python train.py --num_hidden_layers=13 --num_attention_heads=6 --intermediate_size=512 --vocab_size=7824 --norm="rmsnorm" --rope_theta=10000.0 --parallel_block=false --init="normal" --init_std_down=0.0 --lr_mult_o=0.747 --warmup_steps=133 --final_lr_fraction=0.1
Each number is 50 + 15 x the weight over its row's rms, rounded and kept within 0 to 99. Layers, rows and columns count from 0. The size before them is the row's rms in percent of the matrix's.

# up: layer 7 MLP up, 512x192, rms 0.0688, rows 478-511, columns 64-127
# down: layer 7 MLP down (transposed), 512x192, rms 0.0922, rows 478-511, columns 64-127
# gate: layer 7 MLP gate, 512x192, rms 0.07, rows 479-511, columns 64-127
up478 101:07 38 54 25 42 71 24 36 51 42 45 60 60 30 64 39 26 42 19 48 47 83 49 42 60 29 19 41 60 54 25 86 53 44 42 40 52 51 34 40 47 58 37 41 50 64 35 70 77 76 51 67 55 52 45 57 19 37 65 55 37 28 80 41
down478 097:91 80 44 51 47 69 67 55 12 60 69 34 59 38 34 70 50 62 58 59 46 66 53 30 73 71 48 56 53 38 58 59 44 34 60 61 22 61 65 91 50 56 64 46 48 36 56 19 46 27 45 42 34 63 57 51 36 53 42 37 24 67 62 47
gate479 095:61 66 65 34 63 76 40 77 75 42 46 56 34 29 31 34 54 63 07 27 60 64 57 35 41 28 27 37 26 56 35 42 26 45 52 67 46 43 66 51 36 48 65 61 71 54 48 49 65 23 33 40 75 56 38 50 42 55 46 55 39 57 36 41
up479 098:91 71 43 32 35 79 51 37 40 54 80 27 73 66 33 37 52 47 37 46 26 89 56 78 50 41 53 39 68 83 55 58 24 52 56 62 41 70 29 74 61 42 59 22 70 63 41 46 37 64 53 40 35 54 64 38 42 61 37 27 39 39 42 21
down479 102:70 60 67 27 57 28 66 43 39 26 82 35 43 40 48 60 95 46 41 55 39 55 50 56 33 45 33 43 26 59 44 57 51 51 64 22 33 16 43 56 52 41 60 45 35 76 37 40 29 46 56 62 81 57 60 43 24 19 38 25 49 81 62 52
gate480 097:59 37 23 59 39 41 38 60 38 51 17 35 35 30 43 64 39 53 49 17 66 36 54 75 76 37 46 69 49 46 56 46 66 54 37 49 81 46 43 12 52 63 57 68 65 34 74 30 50 62 62 75 52 37 63 49 48 73 33 76 41 75 77 26
up480 100:62 32 54 20 79 61 77 54 35 50 71 70 51 45 31 38 42 40 50 56 43 74 50 54 68 60 55 58 64 55 62 52 42 61 20 49 85 40 43 65 45 57 59 39 33 69 61 55 69 40 65 64 86 61 47 49 48 39 49 64 81 55 33 40
down480 099:52 49 41 63 67 43 52 41 53 42 34 40 56 55 68 88 44 59 57 23 31 35 34 58 59 68 47 47 48 67 85 78 71 45 35 48 51 36 54 42 46 47 54 58 66 48 52 30 56 17 52 68 74 53 72 47 41 75 29 44 60 66 83 33
gate481 098:60 51 56 40 65 54 70 91 59 53 24 74 35 36 52 42 82 51 58 65 64 57 47 45 64 47 22 45 32 82 51 49 65 31 30 40 45 29 69 42 62 55 80 47 44 25 48 53 54 46 58 64 34 57 43 51 57 50 47 39 34 57 51 63
up481 100:33 69 24 30 61 40 40 38 32 22 46 59 35 66 64 42 47 44 39 43 37 39 60 61 33 67 22 67 49 79 66 60 51 21 43 36 60 61 24 47 47 65 36 56 55 51 38 14 54 67 34 49 41 29 51 50 43 66 24 48 38 33 68 35
down481 103:44 58 54 50 59 50 68 30 20 44 51 53 35 57 40 41 62 53 46 46 40 52 48 17 28 46 61 75 22 57 78 47 55 41 43 72 33 46 39 65 43 61 55 44 59 56 68 37 30 47 54 48 57 31 29 60 39 43 44 72 53 42 56 23
gate482 103:67 72 55 57 45 62 66 75 37 21 51 40 65 63 47 51 52 46 64 18 66 58 32 34 70 41 42 45 35 96 59 49 57 39 39 48 41 54 47 55 29 57 57 49 54 56 65 36 47 66 69 45 54 64 23 58 60 58 36 33 38 67 42 48
up482 094:30 64 55 61 56 58 38 60 43 16 62 55 59 35 42 25 30 72 38 65 30 64 23 14 46 64 70 38 27 37 50 82 43 42 21 32 50 89 32 56 46 41 70 50 69 50 48 38 49 51 45 39 73 41 69 48 45 45 51 39 48 39 27 40
down482 103:68 75 45 54 78 54 49 54 40 55 39 50 45 71 44 32 67 36 52 67 73 41 47 71 59 58 76 44 29 44 28 26 62 44 68 73 51 48 57 66 58 58 77 36 36 59 51 38 26 53 75 51 38 58 59 56 33 37 46 40 48 67 40 45
gate483 113:77 55 56 51 41 53 54 58 73 65 68 63 25 27 46 39 58 55 64 43 49 70 52 82 63 60 48 55 60 58 45 51 40 44 50 43 60 65 56 79 48 61 51 74 41 48 72 44 58 53 39 48 52 39 57 78 62 48 36 37 48 26 37 70
up483 108:53 55 50 54 79 58 64 51 48 49 54 69 20 63 50 54 52 56 54 50 44 60 67 42 45 72 68 74 53 74 69 75 56 41 36 41 57 37 52 58 36 29 67 58 25 52 53 75 56 59 63 51 53 58 42 85 46 37 59 44 63 57 39 38
down483 101:83 40 35 55 59 87 09 50 50 10 38 32 46 41 61 61 56 51 50 55 49 60 25 51 63 75 71 55 30 67 52 34 63 55 47 51 74 67 44 55 06 38 59 37 74 60 74 36 60 88 47 72 39 25 75 26 47 58 46 50 54 40 38 82
gate484 092:33 87 38 02 47 47 62 68 75 41 47 53 66 62 36 60 71 62 55 66 65 69 38 42 20 32 68 30 41 60 59 78 59 61 48 62 65 73 71 66 64 62 65 63 59 66 40 57 43 32 37 37 61 52 41 46 57 54 51 61 29 74 42 62
up484 091:22 79 43 27 55 70 63 44 46 47 39 37 30 75 35 39 71 53 52 68 78 36 53 59 20 34 75 47 37 52 59 81 52 46 35 54 42 75 76 40 55 56 49 65 57 43 48 37 59 39 55 53 67 47 56 49 56 54 69 51 29 85 43 43
down484 095:43 50 40 71 50 45 61 49 50 45 43 44 30 47 59 73 25 54 65 36 67 28 75 58 40 51 79 50 40 63 49 55 56 56 43 75 20 37 66 37 51 40 58 34 50 40 65 35 46 57 56 90 74 35 29 66 19 49 48 27 51 58 55 27
gate485 100:26 35 64 40 21 67 23 61 60 27 46 64 33 76 39 55 40 45 35 68 49 30 66 62 84 48 64 64 45 47 64 64 49 33 50 58 60 45 17 41 32 42 43 43 55 40 67 64 62 33 24 72 53 70 30 27 58 24 28 64 63 63 21 52
up485 092:59 58 62 64 56 50 62 42 45 61 56 61 56 22 54 50 37 63 52 41 51 65 48 57 51 54 31 53 41 42 55 43 33 30 17 26 80 46 59 61 28 72 28 51 49 36 61 37 33 52 34 57 79 30 46 83 65 63 71 41 38 69 26 54
down485 088:48 26 23 38 49 49 47 52 41 85 82 58 58 43 45 66 57 64 47 38 57 38 72 54 60 83 32 40 30 67 45 45 37 29 51 34 67 48 56 74 51 60 82 68 28 37 62 51 40 38 56 12 13 39 20 55 44 54 64 19 66 40 53 42
gate486 101:22 30 50 32 44 24 74 43 49 71 39 65 49 61 45 68 63 39 55 60 41 46 56 63 71 59 55 56 30 70 29 40 86 53 44 64 46 28 48 65 51 17 44 29 66 62 67 07 55 36 57 43 47 44 53 47 32 43 30 27 28 50 56 52
up486 104:34 47 46 54 31 65 48 42 73 41 36 45 63 46 52 50 68 63 52 43 57 45 55 57 35 44 23 74 87 51 34 60 36 56 32 33 69 74 49 00 39 18 63 43 59 53 35 53 44 33 54 43 47 43 31 44 66 33 54 73 38 65 63 58
down486 103:88 44 56 56 52 10 37 79 37 60 45 38 40 40 57 49 54 58 51 30 68 56 70 14 46 26 33 83 43 06 52 42 30 41 69 44 74 46 50 56 82 59 36 20 47 69 78 56 53 35 41 68 58 47 57 70 41 30 44 59 71 62 56 73
gate487 092:53 83 43 60 62 59 55 23 51 43 53 34 19 44 53 47 59 50 47 55 67 21 42 70 46 52 36 51 30 57 38 14 49 41 43 63 66 38 44 39 42 54 61 44 41 67 63 33 66 41 44 27 57 41 23 35 59 53 42 64 30 83 53 49
up487 093:66 36 66 34 59 55 37 65 53 68 33 46 58 33 14 59 38 26 75 64 37 35 65 39 51 57 22 49 59 86 68 38 61 63 50 66 55 49 30 64 25 52 19 62 48 44 78 14 51 47 66 70 58 55 35 40 77 42 21 47 46 59 22 60
down487 095:35 51 48 58 41 33 61 48 31 47 68 47 64 59 43 51 52 35 46 41 42 44 62 57 67 41 69 61 56 43 49 61 56 65 41 52 19 09 63 50 71 55 58 32 39 38 26 18 48 51 77 68 33 48 52 39 47 49 88 25 32 37 64 74
gate488 102:53 65 67 44 52 62 52 60 34 53 53 52 58 29 46 70 38 29 72 68 27 49 58 31 61 13 55 66 58 48 25 44 49 41 73 49 67 50 62 54 56 29 60 66 55 00 47 72 59 56 63 30 34 69 57 52 69 51 53 53 58 42 56 37
up488 107:55 34 68 24 39 63 57 48 42 53 23 26 57 31 42 63 49 48 25 48 55 66 66 56 45 48 72 22 36 27 58 22 57 41 62 33 64 38 26 51 46 31 58 45 46 69 43 36 44 40 33 54 60 50 60 40 26 58 35 61 52 93 49 27
down488 105:75 44 54 51 59 35 42 62 59 73 40 56 44 30 63 43 63 52 50 64 62 79 47 54 43 36 51 46 39 44 38 69 61 64 56 47 47 48 53 75 46 40 49 56 28 62 26 46 46 46 54 75 32 58 48 49 63 46 54 21 33 28 10 37
gate489 102:66 38 51 52 65 62 77 54 58 69 58 40 55 45 44 67 23 53 42 34 88 64 24 59 67 28 59 37 33 56 48 50 31 30 66 99 48 49 32 71 45 54 50 26 57 47 40 40 75 60 39 72 66 51 77 53 48 75 81 73 38 39 53 51
up489 095:48 51 75 38 52 60 52 70 26 29 54 30 37 61 33 73 74 32 51 74 54 66 38 58 49 50 56 54 72 54 33 32 34 27 69 44 60 42 63 71 48 46 53 63 76 55 57 39 48 60 29 37 57 57 40 34 61 27 14 32 29 49 40 55
down489 100:63 77 53 62 35 18 71 71 42 31 44 40 45 35 49 32 51 52 37 63 39 53 73 67 67 49 37 52 24 42 66 43 49 53 53 69 57 54 49 35 73 49 67 42 10 60 43 42 51 41 52 52 58 37 48 48 43 62 65 43 44 70 69 68
gate490 089:33 36 52 59 29 39 20 60 79 44 79 37 58 53 42 46 41 42 59 65 66 50 25 62 45 53 43 55 47 55 26 45 73 57 58 37 85 26 34 28 29 67 48 47 41 68 64 53 48 67 44 40 51 47 41 60 46 34 60 66 51 47 60 42
up490 092:66 38 49 21 51 64 46 56 23 62 42 56 42 26 49 42 28 27 57 57 34 65 78 34 49 36 30 23 65 62 37 33 62 28 43 70 53 89 45 64 44 57 64 27 48 31 23 56 43 73 59 74 22 57 45 15 79 48 32 47 48 71 48 66
down490 086:55 38 73 61 66 35 35 62 32 28 48 37 31 82 59 70 54 58 34 50 61 70 36 52 35 61 70 50 29 46 44 42 45 41 73 48 66 25 50 45 95 56 45 59 66 44 77 35 55 44 65 67 57 52 30 73 61 67 70 35 38 31 70 57
gate491 112:45 52 49 66 81 37 49 40 34 47 47 68 11 38 64 62 54 86 26 70 29 72 65 62 54 33 44 63 46 62 71 65 45 48 52 74 47 38 75 21 54 53 47 51 59 34 51 40 40 12 26 43 20 57 58 68 57 60 58 63 70 52 53 32
up491 107:58 63 18 60 61 57 53 60 38 34 53 62 47 69 53 65 46 62 60 71 33 61 29 73 10 62 59 49 12 57 54 59 66 64 39 56 48 29 52 21 46 43 62 42 68 43 50 63 34 42 51 65 46 53 30 42 58 71 56 50 51 37 48 42
down491 104:62 43 42 65 43 63 44 61 54 61 63 31 56 52 81 92 51 44 85 48 43 32 59 39 32 59 55 40 29 12 46 50 48 58 27 04 30 37 52 39 61 42 41 41 85 29 49 49 65 49 44 73 54 45 47 30 56 38 56 23 64 19 56 56
gate492 097:74 35 37 85 30 56 45 32 48 75 36 40 46 36 56 44 85 61 35 42 39 51 90 53 69 43 70 62 65 29 44 25 63 33 77 35 38 64 39 42 34 33 38 82 33 51 51 58 20 49 66 84 60 52 42 51 59 69 51 46 55 46 52 73
up492 097:41 79 48 28 30 78 47 65 59 55 24 71 38 64 17 52 49 71 47 76 47 65 57 50 27 47 42 50 50 67 51 51 53 48 68 51 57 32 44 36 52 72 52 45 57 61 09 59 66 31 41 47 55 34 50 40 57 40 48 66 99 52 62 30
down492 098:58 36 70 57 72 84 32 58 70 46 71 92 40 59 00 37 67 34 64 44 22 43 25 62 72 54 65 47 41 53 49 56 27 54 45 43 76 59 38 59 53 48 71 52 55 55 47 59 46 39 26 43 43 94 48 31 59 38 67 53 45 56 33 32
gate493 099:62 34 63 79 52 40 57 73 55 64 43 61 54 54 85 42 58 37 74 38 44 39 56 62 46 68 32 50 67 10 63 91 44 64 53 41 34 49 43 40 54 65 34 35 31 71 61 69 48 50 81 70 54 59 71 61 77 38 50 48 57 49 45 46
up493 097:36 65 59 51 73 46 52 56 57 49 61 70 43 66 84 42 52 41 66 62 46 83 52 54 62 58 52 27 48 26 57 34 56 46 52 27 72 40 36 45 41 89 31 40 52 23 28 69 18 83 64 44 46 49 36 51 46 41 22 58 53 51 42 52
down493 098:59 48 60 53 34 50 58 54 57 47 43 29 69 54 25 36 39 79 18 30 50 38 36 65 59 25 43 50 25 99 54 05 50 59 46 47 54 38 61 48 52 77 59 74 66 48 39 28 59 42 26 43 50 62 75 51 24 52 71 48 72 55 60 56
gate494 095:66 52 74 46 52 67 72 56 51 45 00 71 48 36 58 46 52 56 39 31 62 63 53 45 66 52 53 34 59 60 72 22 60 62 45 66 50 83 77 74 53 38 58 28 38 50 47 39 47 46 49 51 50 39 31 53 48 66 43 53 29 51 78 35
up494 101:74 57 53 56 49 47 42 63 31 49 53 40 46 54 84 63 32 58 37 31 39 43 48 39 52 45 51 30 38 72 16 31 49 31 67 61 55 52 29 47 46 34 71 56 68 33 93 48 82 40 48 49 69 62 82 60 54 58 26 61 53 52 68 34
down494 100:67 22 24 41 47 52 27 38 24 54 43 43 60 22 65 54 31 73 40 51 49 37 39 44 43 69 37 57 26 53 67 83 66 50 57 55 56 62 47 37 31 49 51 51 45 27 38 46 40 34 64 55 71 64 34 49 69 64 46 31 57 74 51 67
gate495 101:55 43 49 44 58 46 43 59 42 37 28 63 61 51 68 65 39 40 29 77 36 42 39 40 54 56 46 26 38 60 52 49 43 64 58 48 42 39 42 67 44 49 38 56 40 73 30 80 87 45 60 40 30 38 69 50 29 33 18 69 38 35 70 56
up495 096:16 46 48 79 51 58 38 37 30 49 49 54 69 22 44 46 61 44 64 30 56 47 55 47 47 05 41 56 61 45 31 48 57 18 52 52 59 48 65 11 83 46 80 57 55 50 68 38 51 47 37 37 56 56 32 52 56 90 55 52 78 40 39 29
down495 092:38 69 56 47 90 47 49 43 40 56 47 63 60 42 40 58 77 70 63 34 62 49 26 50 45 70 40 54 46 43 68 37 64 67 46 63 53 62 29 55 37 60 22 64 70 35 37 47 63 75 68 29 39 27 81 50 66 68 43 33 59 38 52 45
gate496 098:52 72 75 11 65 58 38 45 51 44 53 65 32 58 38 64 48 40 71 61 35 67 42 54 49 21 52 41 60 39 54 68 59 44 62 30 50 45 52 49 70 68 43 69 64 45 77 71 31 70 43 35 44 46 57 49 76 44 55 72 67 37 54 31
up496 096:40 49 43 44 75 56 68 43 67 46 55 52 32 54 70 47 59 56 65 47 33 30 38 46 35 60 26 41 34 38 67 70 43 42 39 63 14 65 59 47 58 52 40 44 60 99 47 44 27 49 67 51 56 71 61 40 56 49 80 36 58 67 66 34
down496 096:64 42 46 53 43 40 35 67 62 73 49 53 75 78 63 34 34 46 39 50 52 37 75 63 56 50 52 75 54 49 50 46 48 24 76 57 39 59 58 61 36 49 51 61 61 66 49 44 67 67 33 78 55 52 15 63 42 53 43 69 26 49 68 77
gate497 101:48 49 57 75 25 51 52 52 65 61 86 63 54 50 44 62 64 09 48 51 46 56 42 35 56 61 40 28 52 27 49 34 66 58 57 75 05 50 82 43 60 41 59 47 69 39 39 32 21 49 40 66 57 64 28 36 62 44 60 41 41 50 53 44
up497 096:24 68 57 29 57 59 54 29 64 45 27 65 71 37 62 43 68 37 48 35 43 16 62 23 15 65 43 38 50 40 64 62 72 43 55 67 36 59 70 30 74 67 46 43 78 65 41 60 63 55 57 59 59 41 36 62 75 57 52 67 58 38 61 79
down497 099:31 57 58 39 44 45 71 50 57 28 39 75 59 57 55 41 18 61 78 59 78 33 38 51 31 40 45 46 59 64 60 40 23 58 79 28 25 34 42 56 76 67 29 61 34 44 51 32 51 63 48 60 55 44 49 52 61 70 40 56 54 30 62 34
gate498 102:55 41 37 39 57 46 46 58 42 30 45 52 35 30 29 40 62 49 59 49 61 78 61 64 57 46 40 63 24 52 57 61 45 55 37 31 56 23 49 29 76 51 27 60 59 15 44 34 27 43 58 38 66 44 24 54 86 51 38 56 42 39 36 64
up498 100:66 36 58 56 48 44 39 61 52 43 27 42 42 59 52 54 42 40 53 36 31 65 49 50 38 41 34 48 81 76 64 56 54 65 83 37 46 61 37 49 42 39 54 56 61 46 38 27 34 55 33 41 80 48 40 37 33 41 71 49 41 54 68 43
down498 100:70 50 10 56 33 63 34 64 46 31 45 83 74 61 59 47 39 74 63 48 46 48 31 76 39 56 63 34 31 43 57 49 37 55 36 43 44 59 40 80 36 46 35 74 66 51 52 52 86 71 31 55 60 47 38 59 66 36 32 32 32 55 44 65
gate499 103:54 43 59 64 42 66 59 40 57 23 55 66 61 58 38 59 37 38 32 17 58 77 33 41 35 40 57 77 45 42 23 55 54 62 73 60 40 53 04 37 40 87 14 20 53 40 27 26 44 49 72 64 68 53 67 40 77 45 75 53 21 58 54 67
up499 095:43 63 44 33 92 50 55 58 40 62 31 33 48 46 76 30 57 44 30 30 32 33 57 55 59 51 52 56 62 73 49 55 68 48 55 64 77 69 43 66 49 37 72 38 68 69 59 40 39 35 51 17 53 57 60 36 40 71 26 64 70 47 53 38
down499 099:62 59 51 48 33 70 51 55 61 61 59 46 59 28 42 64 51 73 88 89 21 62 65 44 51 39 57 41 31 49 40 33 32 52 33 60 36 72 66 54 59 59 18 35 58 41 45 53 73 34 47 38 59 55 40 32 54 40 65 58 10 46 81 60
gate500 106:45 37 58 39 50 66 54 37 58 62 78 64 40 34 48 36 37 68 69 36 56 69 66 58 49 40 29 35 40 47 54 37 59 50 56 57 08 42 60 58 68 56 38 64 52 65 66 35 09 62 45 37 59 23 64 62 54 56 58 39 37 66 57 30
up500 110:46 48 32 39 59 50 35 56 76 72 35 58 65 56 19 63 45 46 60 60 46 56 63 53 43 57 77 84 79 60 24 42 46 57 35 51 82 48 43 66 53 55 81 90 48 50 38 85 18 44 60 46 40 38 54 79 42 62 56 65 44 59 46 60
down500 105:55 22 48 63 30 56 72 37 46 59 61 60 48 63 26 74 81 50 36 61 54 53 27 87 10 73 62 55 39 53 47 61 37 69 62 62 37 32 69 63 70 32 59 52 56 68 33 45 34 59 68 49 11 44 58 95 72 65 62 45 52 37 55 37
gate501 105:44 21 52 32 48 74 47 52 43 46 10 56 77 51 33 52 56 35 64 78 56 46 61 63 41 41 37 61 47 42 59 57 64 63 35 53 32 81 00 42 71 60 28 52 28 58 54 35 58 39 41 54 46 26 56 52 69 51 33 76 62 67 77 31
up501 113:60 50 32 60 36 27 36 75 67 31 50 65 45 25 68 37 73 46 45 60 65 55 69 37 66 52 78 56 46 30 25 49 54 26 55 78 57 38 56 56 39 35 35 58 72 36 30 54 42 79 47 34 62 74 61 39 87 59 42 52 51 54 19 60
down501 106:55 36 30 36 69 31 49 51 51 47 69 23 46 68 80 61 43 56 30 53 49 50 61 59 59 59 63 43 40 53 40 36 21 54 62 78 73 38 70 69 45 24 47 50 40 58 66 67 21 68 53 35 56 36 62 44 49 51 79 44 52 41 30 64
gate502 097:63 35 86 38 44 46 56 46 51 43 52 63 59 22 81 55 38 36 38 50 70 71 41 55 21 51 38 42 86 20 78 69 23 54 64 44 56 72 42 61 67 49 38 38 59 54 49 54 36 64 44 41 55 69 55 64 63 47 30 35 15 32 49 33
up502 096:33 21 55 45 26 54 69 50 59 49 26 73 44 44 41 52 55 53 47 22 22 49 52 35 39 38 00 50 43 50 52 35 61 82 50 63 36 43 43 06 36 35 68 31 47 26 71 65 61 62 54 64 35 43 40 62 29 53 47 57 33 51 45 64
down502 097:63 62 61 77 72 45 47 50 45 60 47 39 68 13 54 53 67 44 46 42 41 45 27 71 52 51 38 42 55 24 42 54 61 64 46 16 61 69 51 75 52 51 43 46 54 46 46 25 43 57 49 39 53 55 51 58 43 38 56 49 34 57 51 51
gate503 105:71 20 60 49 24 39 49 40 72 51 66 47 62 63 72 61 60 37 43 65 38 56 35 24 70 53 71 47 43 79 35 47 44 56 34 64 52 57 69 51 61 49 60 41 67 42 52 43 59 39 71 45 73 42 68 47 58 70 73 55 55 48 52 30
up503 102:66 56 51 38 23 33 51 55 45 54 62 55 59 57 25 63 57 43 32 25 65 52 27 60 50 51 50 56 50 52 26 70 33 23 40 73 37 59 38 55 53 46 53 18 81 55 37 42 19 28 35 55 68 56 45 78 35 22 32 52 56 19 59 72
down503 102:34 68 63 50 53 71 51 45 54 37 46 60 57 37 06 63 51 26 56 46 48 81 42 47 34 58 33 51 40 32 42 42 25 58 63 80 50 46 33 39 48 32 49 33 69 42 38 46 49 41 62 52 28 34 43 20 40 20 19 30 56 61 44 64
gate504 099:77 62 38 39 68 16 40 43 61 84 69 77 80 54 56 51 29 62 45 51 62 60 49 25 42 57 62 56 67 45 39 62 58 68 27 69 42 55 46 41 56 91 46 32 29 52 66 50 41 49 57 70 23 46 21 87 43 52 52 63 61 68 43 45
up504 101:34 43 57 51 49 72 46 69 44 36 48 54 23 41 50 23 40 26 56 56 47 38 54 51 60 51 34 50 63 52 35 50 51 52 69 34 46 42 40 47 30 54 65 44 33 42 61 76 53 52 29 33 54 37 51 28 45 58 68 45 36 41 53 46
down504 096:50 42 32 54 48 66 53 47 40 31 31 82 09 36 44 43 52 55 68 58 52 32 30 54 12 59 48 35 27 55 57 81 34 93 64 40 43 57 50 49 67 53 46 58 53 76 46 24 39 62 33 45 44 72 54 28 53 42 26 55 64 15 45 41
gate505 102:21 36 48 52 58 61 45 77 51 61 40 47 41 48 65 54 53 37 61 48 57 54 66 38 43 60 15 54 63 38 64 65 45 55 60 81 34 37 28 45 25 33 43 80 59 38 59 36 23 49 73 54 70 74 62 67 56 44 68 17 35 72 32 26
up505 099:47 38 61 30 49 33 62 73 36 36 31 77 45 26 60 60 22 28 50 46 39 58 56 78 64 54 64 79 50 49 65 59 59 66 53 53 66 43 48 48 58 59 51 42 75 57 37 50 33 88 69 30 27 39 56 70 46 33 29 59 30 48 77 19
down505 098:59 25 60 61 66 75 62 70 35 40 66 55 69 34 29 35 73 53 41 57 58 43 56 48 22 54 53 52 79 55 84 65 34 72 43 51 60 49 32 61 36 30 39 73 41 66 37 63 52 60 62 55 59 29 56 54 48 22 50 48 55 45 64 36
gate506 101:47 50 71 71 24 42 60 55 44 74 28 38 50 51 59 14 31 40 65 80 39 38 41 71 70 54 38 55 56 59 19 51 31 42 36 37 72 60 20 29 55 66 34 39 41 65 30 27 66 51 45 63 59 46 36 57 63 35 48 58 67 51 60 48
up506 102:39 37 67 55 92 44 60 47 40 60 43 84 65 35 43 44 57 53 40 65 36 73 62 40 33 68 50 62 53 25 22 99 49 68 37 58 43 45 38 46 35 82 44 61 65 42 46 47 64 31 64 27 60 48 74 42 43 66 65 51 77 74 62 63
down506 096:31 63 42 49 46 63 40 60 65 50 42 32 32 39 51 51 34 43 71 46 48 71 75 54 58 67 34 45 40 55 51 28 62 63 33 44 31 43 64 45 43 46 50 39 40 71 42 38 47 53 45 55 50 71 16 43 65 46 77 27 62 36 75 55
gate507 102:58 61 43 46 55 69 34 71 57 63 61 54 53 45 36 65 45 35 36 85 11 62 42 46 40 31 39 44 46 75 52 42 47 86 65 60 47 74 65 49 47 54 54 23 47 66 70 51 25 45 25 19 58 40 55 47 65 44 64 43 61 68 49 71
up507 107:58 64 43 52 43 42 35 44 43 73 54 39 52 52 39 47 58 40 39 57 46 19 59 30 68 83 34 58 39 43 47 39 44 43 47 80 45 64 51 33 27 54 67 60 31 50 29 72 59 42 56 46 71 34 23 63 34 38 55 46 72 52 67 53
down507 108:44 77 39 63 59 50 55 22 44 53 51 36 44 33 29 64 54 55 29 81 45 63 45 51 68 40 40 38 74 73 31 46 46 59 36 36 71 69 62 58 62 55 64 46 44 53 73 81 45 74 71 22 49 40 43 42 31 36 55 71 54 15 53 55
gate508 107:13 59 52 40 38 49 67 52 61 71 52 57 53 47 73 56 67 33 48 54 48 38 69 42 59 64 28 35 21 57 43 48 37 50 46 53 45 83 50 43 30 49 65 44 66 49 56 46 53 44 54 45 62 47 72 75 39 51 52 48 43 55 59 39
up508 104:65 51 71 55 39 61 45 46 42 35 74 56 45 27 39 60 53 61 50 59 58 46 49 36 24 36 52 61 64 48 60 55 50 52 42 55 49 46 17 55 56 41 81 44 57 63 53 55 66 65 70 73 39 50 70 49 66 29 64 62 48 66 39 23
down508 101:48 48 46 54 46 54 45 45 59 67 65 79 58 54 63 69 34 65 53 46 36 50 36 62 61 41 72 38 66 64 41 80 60 62 65 37 40 50 40 66 27 52 56 68 44 37 42 67 21 83 45 64 30 55 57 52 43 49 47 58 59 50 61 23
gate509 095:48 38 76 40 71 59 43 40 49 33 49 45 65 38 60 25 61 99 55 56 35 64 78 62 42 20 21 38 23 49 53 63 79 52 61 63 57 66 47 47 63 36 39 28 70 43 58 43 56 57 49 41 66 51 45 56 48 69 47 53 45 32 47 31
up509 094:40 48 30 45 15 53 50 56 59 57 56 62 39 40 28 49 33 26 48 35 81 48 51 80 38 68 65 49 57 40 49 53 38 54 62 67 49 77 78 57 42 58 35 48 40 63 54 57 71 82 62 62 63 55 50 63 42 39 64 39 66 27 58 63
down509 093:66 50 76 50 40 69 53 43 42 74 26 48 66 30 42 57 33 81 42 54 45 75 52 32 50 38 62 65 45 55 50 43 48 57 72 78 62 63 61 23 38 53 79 67 25 56 69 52 51 47 40 56 76 51 15 60 59 64 41 41 51 34 49 38
gate510 097:38 16 75 68 20 76 62 38 47 40 66 55 44 30 50 14 19 42 71 49 74 57 46 59 50 52 48 41 65 33 56 44 48 55 46 67 60 59 55 40 29 27 31 29 15 68 65 36 35 57 44 68 31 45 65 40 81 45 62 59 38 37 65 63
up510 096:50 70 55 48 54 51 79 27 62 24 61 69 68 47 53 51 58 32 44 46 55 69 34 67 28 42 55 42 57 21 29 88 70 41 45 31 70 68 56 60 94 38 57 58 46 39 38 71 29 20 55 33 61 38 74 69 50 56 41 51 65 51 45 63
down510 097:48 51 74 47 67 42 53 48 62 62 53 44 30 26 48 42 17 59 36 53 39 22 17 47 49 44 71 39 81 43 35 43 80 42 52 23 34 42 65 45 56 54 73 59 65 61 45 49 42 45 52 39 29 72 42 48 33 42 47 34 47 48 47 50
gate511 102:62 30 48 52 61 80 57 32 58 78 39 44 60 46 44 53 32 38 40 25 74 38 30 63 73 42 61 89 67 70 41 63 54 51 54 52 45 43 46 57 58 44 63 41 14 45 55 50 71 40 65 49 49 54 44 54 56 60 44 23 44 55 45 62
up511 092:54 44 60 41 53 30 44 58 59 65 53 36 65 29 56 63 32 63 45 86 30 68 45 24 48 55 63 30 28 38 32 59 59 41 50 33 35 41 13 41 92 28 49 64 81 62 54 41 27 40 36 29 48 49 41 43 51 27 53 42 41 54 52 50
down511 097:55 42 46 27 56 76 68 58 23 63 41 39 67 32 51 31 43 36 36 40 58 35 52 53 45 51 74 54 71 31 56 25 61 69 54 45 70 37 64 53 28 63 58 59 44 23 37 53 52 47 32 58 58 44 30 54 52 52 59 42 82 74 39 16